config = dict(
    vocab_size=2048,
    norm='rmsnorm',
    rope_fraction=1.0,
    lr_mult_o=2.0,
    beta1=0.9,
    lr_head=0.00671,
)
Each number is 500 + 40 x the weight over its row's rms, rounded and kept within 0 to 999. Layers, rows and columns count from 0. Numbers have three digits each. The size before them is the row's rms in percent of the matrix's.

# layer 5 MLP up, 896x224, rms 0.129, rows 222-285, columns 160-191
107:473470430486499511575434486487492518390476520554504464514458510450459474474566512567467472522506
101:510486520468493469466551433450448513482523437480502505419555519538431520520567487545520460551533
113:581519501473511513504475532500507531506488554485528443492482505440557524514486459501513445539476
071:526490387469511491496512557486495449446600464510487409451500495490498446527496440462529486453494
103:491548520403495499514494510513515523489512525577478482568505497469519504519399508380474414525594
102:508543564467481452577530516460447491580493464460506521522486511531472480535544493586544516469447
082:427466601469567416495511483540492563537497535490472514468512551479476465527511524454476528522497
106:476480399473477547506530472470556465514496478500553486508574485515534559510546439482501412504495
089:554486499558466492512554524484534471608467537535413531545476536546528468476469526516507511539481
104:518544508472497490482415494546488496514537530471569477445465480466433550549487504538516458579493
062:506576453430457432485537599606516491467494516505524517512554473512495531469570499494507528435541
101:484501477514570505479541569569454523592500533496545461546492459465547449499488514500531446457541
097:455499487451598415449457544484437498459509451494493424493471539401586516499471518510479471534430
081:566557456479597452479477480472534578476476512556493429452544484526386426512522537522505552506537
116:512530528427467430506518493540471401546500512434522475569580506489470468509467465476493485491464
100:516472479451514529489474521460423524521487446548511533548476453493544577443487472467498580500470
099:514490522535531542529552514454487444494505450496404499509501440501540528527508436482512545492453
105:520496589463484480483496486528542507487567499531491421517508450505516506495527477483520489530469
079:470458497474566533564460507539480462475449583470509486568482505511452499451500448516469522499466
106:465556563549447480503458541530465455484510471488497490504515501477505473441604477483459475501498
103:516521460498414454492492493453546505514530513451481537540451464465513422487487517493494493510417
103:484546461556505488513486563567529524474455462462559507474519481515527450482515463540511528526549
113:466530499498472553547506529578443521493494481425529507514482475547509577507529525533500478508482
105:522520523428426484474527522530474503590469493430475484517539492452428527438532485557540514538504
115:508489530455447462513527530529468484481554563467526429495463539605487466474451535464504439483552
075:499490436502496488592508504465476546502520473590509543531483623456548491537466515496438474499527
095:477541457527485492485454557431469516460525485474590525546544483554488441481512513453434456375495
096:457508574504513473447557556499491495480476526446498491474499440538504469578449520547530428496520
097:549444544479455463533450505429534502518499553452457520492493516487545498550556429575535510522482
113:554522472510550490606476542491544518516460514573520471470516498507490441520525539471510576527501
116:494477540561454504507474410502436543506456468575497499516478492438473533477562508466452510506587
103:515594485487500489498433493538512428508559487556456420448513485519500491502459469476513531517555
083:453433520496482413498531543504471480462538515502453537444476509482504488512488428478493495491482
097:491495515538568430559487536555594494459508488531527547503464534454567507549471487570560482529508
100:489408481452466479536507540483552527490517515570482453524504463496585543513484504483447518517523
089:472548522517538499517518498625505498479501463543536518518485587534519545488504513554415467494532
085:541547582514538499508515464498476490554524466450498493463533446560469443527488500578525382472511
076:499471495472547474512479503524490555586558530512410385532519490520470502433462434471552431486484
091:518482493563530484471589480532519495535509498511484489505486498426482482514561544461453447535462
106:478526497446467455485461512489489431537486548515437436537441473418484473462451503529610521488531
105:480480465514518520499492443472598467425446483462592518474507571439445565531531506488518550485556
096:504533477558460436455472504538519483493539424441536551455460458478451521456521487568538454520436
094:496493490553456491486470555491567541501491475455513523520480470574478480455424509556404501540477
104:424499450434508534581459460501473444531561570500562446554559543509512551512419568528517518469539
101:420468550547473400544552564457505486527467539550538466488566509533520469506469516480488511485526
112:477470498486570447523543549549451490558514491466519454535511414461485531526519526490510539480538
095:460528575487477486404482412494503536505469497506526500468518495563529467540539615462555472442483
112:537496401527482458534509525507468532510454533463551545549541476530472494512527521440459545594497
091:479526430552544470502506511517487460511503495511465578556393471466488519542431522490440497508416
076:440516502443549451524531466508508498469510401513525489462381508477452426476523508501524505619453
108:482463494470468553486501556473496444468501588446479484516500484473503430473510527456446549506550
102:467522543469473435533474500521474529516519529514540515541475504539541462490533522437483505548515
113:546455473548492483496505541498441543523575508508553501521533438498507481489553576458504463492509
093:565475460485469449458482514506391523532480456554412508452493474452524568501466425521471501542486
109:471558454407505452552451499540474610520458531460511527536438555508499518508563623459468508544550
088:469555496556519559451529518447486503492560474502434533453486534511457496466513553488501536427576
105:537525470522526491473492511478467463482429581508466532512550506458608488487478513504518444513537
120:505541545538473597487484529500511516477485556508506466514507498460551535503500517534462574493438
106:526472540552487529516413443475462479514528522539539505530512486471522484497511518469467507531533
086:427462512409478539504528578545487518463539461569491470526459462508484496577443489441548484460501
106:466488507484587527451448564475480489498501455445464526545523405464514459428510483543457552463512
082:487512502486493479475494564532487538511505504474561440488527485482469448492444417535495413524494
087:452464514561477527500571447525519478499485529501434507497451498483495482524527530556487519498456
113:557495490540530609517531521483484552552531431495484563472524513493478567491527487504513499530577
# layer 5 MLP down (transposed), 896x224, rms 0.0604, rows 222-285, columns 160-191
110:540500439462508476507364459540486540420533489576529470463558524503440445538487515483488486445592
103:519561446427454542473397462493454477510501505542504556464551493586520455537392517468415453481537
108:519586493489523517479499513512576444484449500551490557501458495426444514485484475540553446602502
073:525524526466487504532555467550481494559457512517445587471492413530477470478491489474483527465514
099:458474472459502497586467473528532500521607406459551466496533501443458483423566527455477503467516
104:536483472517445429543456435414436512472570465532512496426519501503502528469449482525511524540476
084:474528514509518464462496487465512557451509468545492485452547503472528492464554480598483484426490
121:476570481530516501481547440573498479497515521431514459484540490489489479358460546525489497453487
094:544562491530521465447497511509535438484518474557511429478524474464551501449468451515466469562495
106:530501533534531489492481514510463492527465463469486457518477560522456470592495490501549528396492
063:504459541465562515565494464493532449553487527525515502504481599483456457548517508491487556432545
104:507515511460487504511476489502508424563531467504528472498483493517421514445528524448468462530492
097:468454557516436527448470484496474508394489544475523535418502477497437497421553528419544475517528
088:522558481495476540473502431521473506515463467517460503478521472532502529507512531420500525425494
111:469481455484459506486490520537547485529455476446435483513479592573467581475515495455496534563492
098:515526495545573473489506510467526515454508492546502477581488514481477427516467486592528470492562
095:530504480488490461457500442533450495540530460537441473550546520475445495494463527543470462514551
099:515474480510472457425523530568504541458426526553480487525422460507402516480500548499470495520444
082:476466429467518526548443536465510423617504463485494538472513576579543447516495456508523485537524
101:493457552497571524525520444510469519464450528434448444540553501440476492540503459473499498478538
100:532426465410518441551490467532579475487573444485565510494416457508488457521506523473449498491594
108:495398487428503474518429470456555450493533513488447494474442516535478551547460478504440543498481
113:460482495584531605547545509521516557527484494471508543600463509510538589496476550611487525471463
102:517452430531557402525495473489457528599540492395519502547512467471518500478513542497528435519504
116:535435532533498543555465480473439465536571549486520517528514499586490457511440401494449489541416
072:463512552457490481515513570538517481528565459479592465464587394530466535545519487578500463460501
101:449454545485488499507501554504505494550511477475465537452499407443504520550461439438566497486496
093:593532449451553528483429446494508565580454520520478445507497508555486478402534526520451497519486
093:502541471487560546516507471491485551476451473474551533487561446528574502527484489533448507545438
113:421465490562539519544547577492477500483424541502460524580509474508436518551442523517550535494514
105:481515541530458507506431560464502562564451468539515483484559479537479566475518517468551432520486
093:472437540565510430511551440513428545503472508457460443477506475506483492483544442573453538540527
087:491474489485545440497501557494503490520504500591499469498500541508506454502522551505569440489517
100:554466513429478508518484483466470452493454547411561506485537493581432485592468537529477506468508
100:553464490425463529493480461468520559517508513501495447542487466539486552593591489458479507433517
094:495475511480504502503500451490574458514460514512510526522498467486471479555441445482546543429450
086:532450506535477476472543453489505534451500510476534391481466509534497491486437485507508509455496
071:495464464480481500480484522576490447425477522508603526433522467443485532526546530456485544409563
093:480471396521444504479516543460573546526530512514507438430507469476533562503528418486516477536431
105:421505600521470489542572543539529482528500497520523540506460470524551459459521524488535520548531
104:503515438578470557509470479526536447506522489501521554499489416468482433515485478539483484495540
089:517488528477513529655507520569524528544556525491475430537470550504417467574477485501523571478513
093:527538501525427492511445506532490465478471490382412478503507523425571490496510550480497473502536
104:530483501534514468444554428480457550503521540488523526549510561509546528517550499517489566475511
100:474500528576464500468469438486497467542541451455465405499548512482500544471524520459532566462455
109:504500458454536543526552523529502409568530470446449476525534515499446486484514456465516552455475
096:516455649496481581486508540465538493505484536450426479514425458534533479518539489527502539438538
112:452505557487475494501579513519509543482543512507492509536531475482448460518535463477545545503479
090:567508431520501534498509464491457543487520445486566497518464494494531513526476513533483479557566
082:567422504526424448455585507542505503459546513465484413424467509521509489473546523454472524582450
098:565550527473534447416535419527481559562463511554530544529542482480530478516488541542455510533404
107:505449525551473492483516433458489486488461500495439543477464507543469406490589537521487517495483
105:572548506547504498457525488522527425506485427512510521486461472434523496476519442494472506457548
094:588465473473465542459493501495444527671478490582475524489473509499466493496434520566468520443527
104:481541446489517527484450548551521517535520524486536458534497484500484486486498592504540441471522
089:452438485449482502543499490372471477505522464494456545442495517506518531537495562484443559529561
106:472501523512489469452594515527486573426562510562504561505501444542490497483467496547500406479556
107:425477527441535384522548455542456476529434477466537536514437441470563565524469509522489523561526
098:548456456541469491473444514457468532528503503507547518539514522468457539476552490511417436508474
086:421537454519465472484600457504474435493438502476489556571541531486577466501519495510469516514564
108:550497538500479503505489527518432495549519443461524510549507504495460481472466546466524517424548
085:522485438503499523457574535568514456469542474530479433515445502466513558514532469440531459511499
088:448486388451438445547473532580495607483459416504487478559466474551498458507530456492529491421540
106:427507527536506480542492499470526518543536443460445519525496588549535500479556520491461554461373
# layer 5 MLP gate, 896x224, rms 0.128, rows 223-286, columns 160-191
108:492550536479544506492468482502525498528451470474559550467507476533432566517424507453492424489513
111:549575582486461513471496465468467398461465442481560527484466523528494487581437539508502448541553
065:486482484522471517494461461422503495491481537492512492554517524489439440494477472476529574501518
101:537462479497459492568499482536479542483560470546538511487519537541567516465528487481531543480571
109:503471552495518443524467567573510505396573512541484538497504530470444463479502489442439442473455
084:450461488558549472413567435502531490465525475514530480466465429478502468500502434463547449517513
115:526553534515462517492409451476472497490518517497473506497390583485480487479584548527541603457521
097:506463481514513488497484546510563560506532501491451462484548452535557481488431501519530467523491
108:536480513500521490544462504507494494457501459508475420537485473529479525542457454512471502588509
060:498482526522476541519477474483455529506449519518428487491450543559471446446435527549426464451529
106:557533503512427538601442532475470497542518516469458505514468483508520502515510448505516563514464
098:477525490541533556457467504445461498509448522491557508502433569498485541519507460532574509467594
087:478536452530577512473536489412449557492427547536502489561560476519487480525520502464466539531443
117:492523479482430558511528493470549471607550516491487451535584508507481562451503529548481510549530
094:475429417480540518466500411525541413528420502464481492567539546507555465455470517563499540486464
093:487497530478514584535491516508475538538506505449495488418484575428485442495494519443476546530506
097:442432577473403563479570503451501445520516471482519529468563515456480527502454497497465564531554
075:501516465474457532451480506393499472513460491485579510487470525511527492502530488540464511538492
097:496485476535442461488487489452480431507448497435570480486461467443510532478484536507526506508545
095:520524505510444450471545502502553474527429501516468508502512507470492526511487523517479471555493
106:540555538480441433510558508477424438526448492535431511517449516492506533441464511473556506459482
118:526476464526470491406520517491464454550500502520454489442531484522535546562470573516537494477551
096:471477429524478488596507467469518438516552466514523450487491509483496440506477457469461525436484
112:524535437479456452534567531544544497507464514531490454505413489516574478440520465476553469536586
072:530512428498474513511452556431473500513474582554436532533533587508571511549513525480465440462562
094:567492493499507514480552476536459434443409441590464380522475545512475526494472497534533552547486
089:543514480544489577540491524521561466479524511480497563535502505536528553499565490487543495548575
095:486468474586477578445430485482510490511530505458561478435486527490504441484532533519498491549439
110:480508504487451514519487514521527503481514544548505532493442391517481464507457554449432493446512
117:412570522511527472503467488536509523482504466477545471491462574483520502467516510543515540529507
102:467481466480518591507565467417524556484538500426580509433553505535445522572509507466451443538462
089:482493536472484492520474460530479479540496534474466449516520481468532495607536444508473494541521
098:495453485580541516525495427492515491512439538464562472506467522529546522614500489543524510483528
097:413480517493474477543485492497449506486430483531501498408550524480488465485510461532461445506475
090:502445494462514430485478465432524485573462537536482525456465455565518461536540531486532532521556
082:510449541494475464490435579540530511462489442427493509451481503457488505458498432452491524530532
071:521552506491529503579450483443510553539515520476496465535496479509547479476485495498546459599538
088:485511445576461509502486419497482478466459534537535515505522519495524446501541547465495455470559
112:538544467458470442527454573504445533457489501452386421508519571511487579515513484448493490475426
109:516481477501475520547445507471483478360448530459502538459517545473451490503506472601476515508507
094:423481558485481498499460489603552505496540445449512468505415437469504540471490522492494454507543
094:519545462491600488449499518463532585509452531491534463493515528483464474449497494541520569479578
096:515551472490473470487497497556489517497523473483528471471471447507465507604446469494483509457478
106:483543469510426450547506477526497533505511500522497530502425497496517511546487497456426506499473
110:569556518542508488449478441429469501467449513434400527457526501463530506499612566533530563511531
097:485563502526561480534520556518470513503465453482477450441491499550494465451503514536418502488505
117:537469477584487527477568530468567481472518491551492503492462491445499483506454548478523539467545
085:540522460527502485519454558499524474548508495541477510570452470475526443510536500420492484526530
078:456558446514572465518427432546544484522512445547560573480477530519464501513546449481490495499508
102:447514541519494456533560529556477517545475544532497475482502517458504479530512514534409525490500
106:452450524508461441606492493523434549501452514480566511500516478519521496577509527441517526523513
113:452521516489463446502547473479452568463470498541504531538462507490420474528539465500479503500544
086:459477555519505539484475479498484576455570433506505410458538480485543479440553505522478524464478
113:575483496579459499495451584482460452425506559467549502537452526474455562496391539545476572473531
085:457467517466447508532556529482475533531468501568464593484511493550538464543458424505470475444510
106:516493514471490473506383530489488493409532500489550536529442515513512405507511506500419425449522
116:523523582505545440521465475462513509439461504399566441528484432593519466438428489542535451488520
101:557501477494561536500486544512492487461520564490552500494511625490563508455486553472458474526471
084:493460529500537432476515629487460488572470518554513452486401473508484485493508484519486453506462
098:560601552423520550543504483549530518501547560515533550468481524485411494557459518536479534463535
077:484504495526545483461545551448532437468484495479532471473596455488494507450483453522504436549515
083:498506569503510526513501506496491547557452508507476565553547446549556470495522493519507532489454
107:495546481557509546488451503555509496485488494505518522496484424518529571511527435503448524489554
085:520591401440541486478436502413589506505534461555514449539471446462506479521500521513547543543561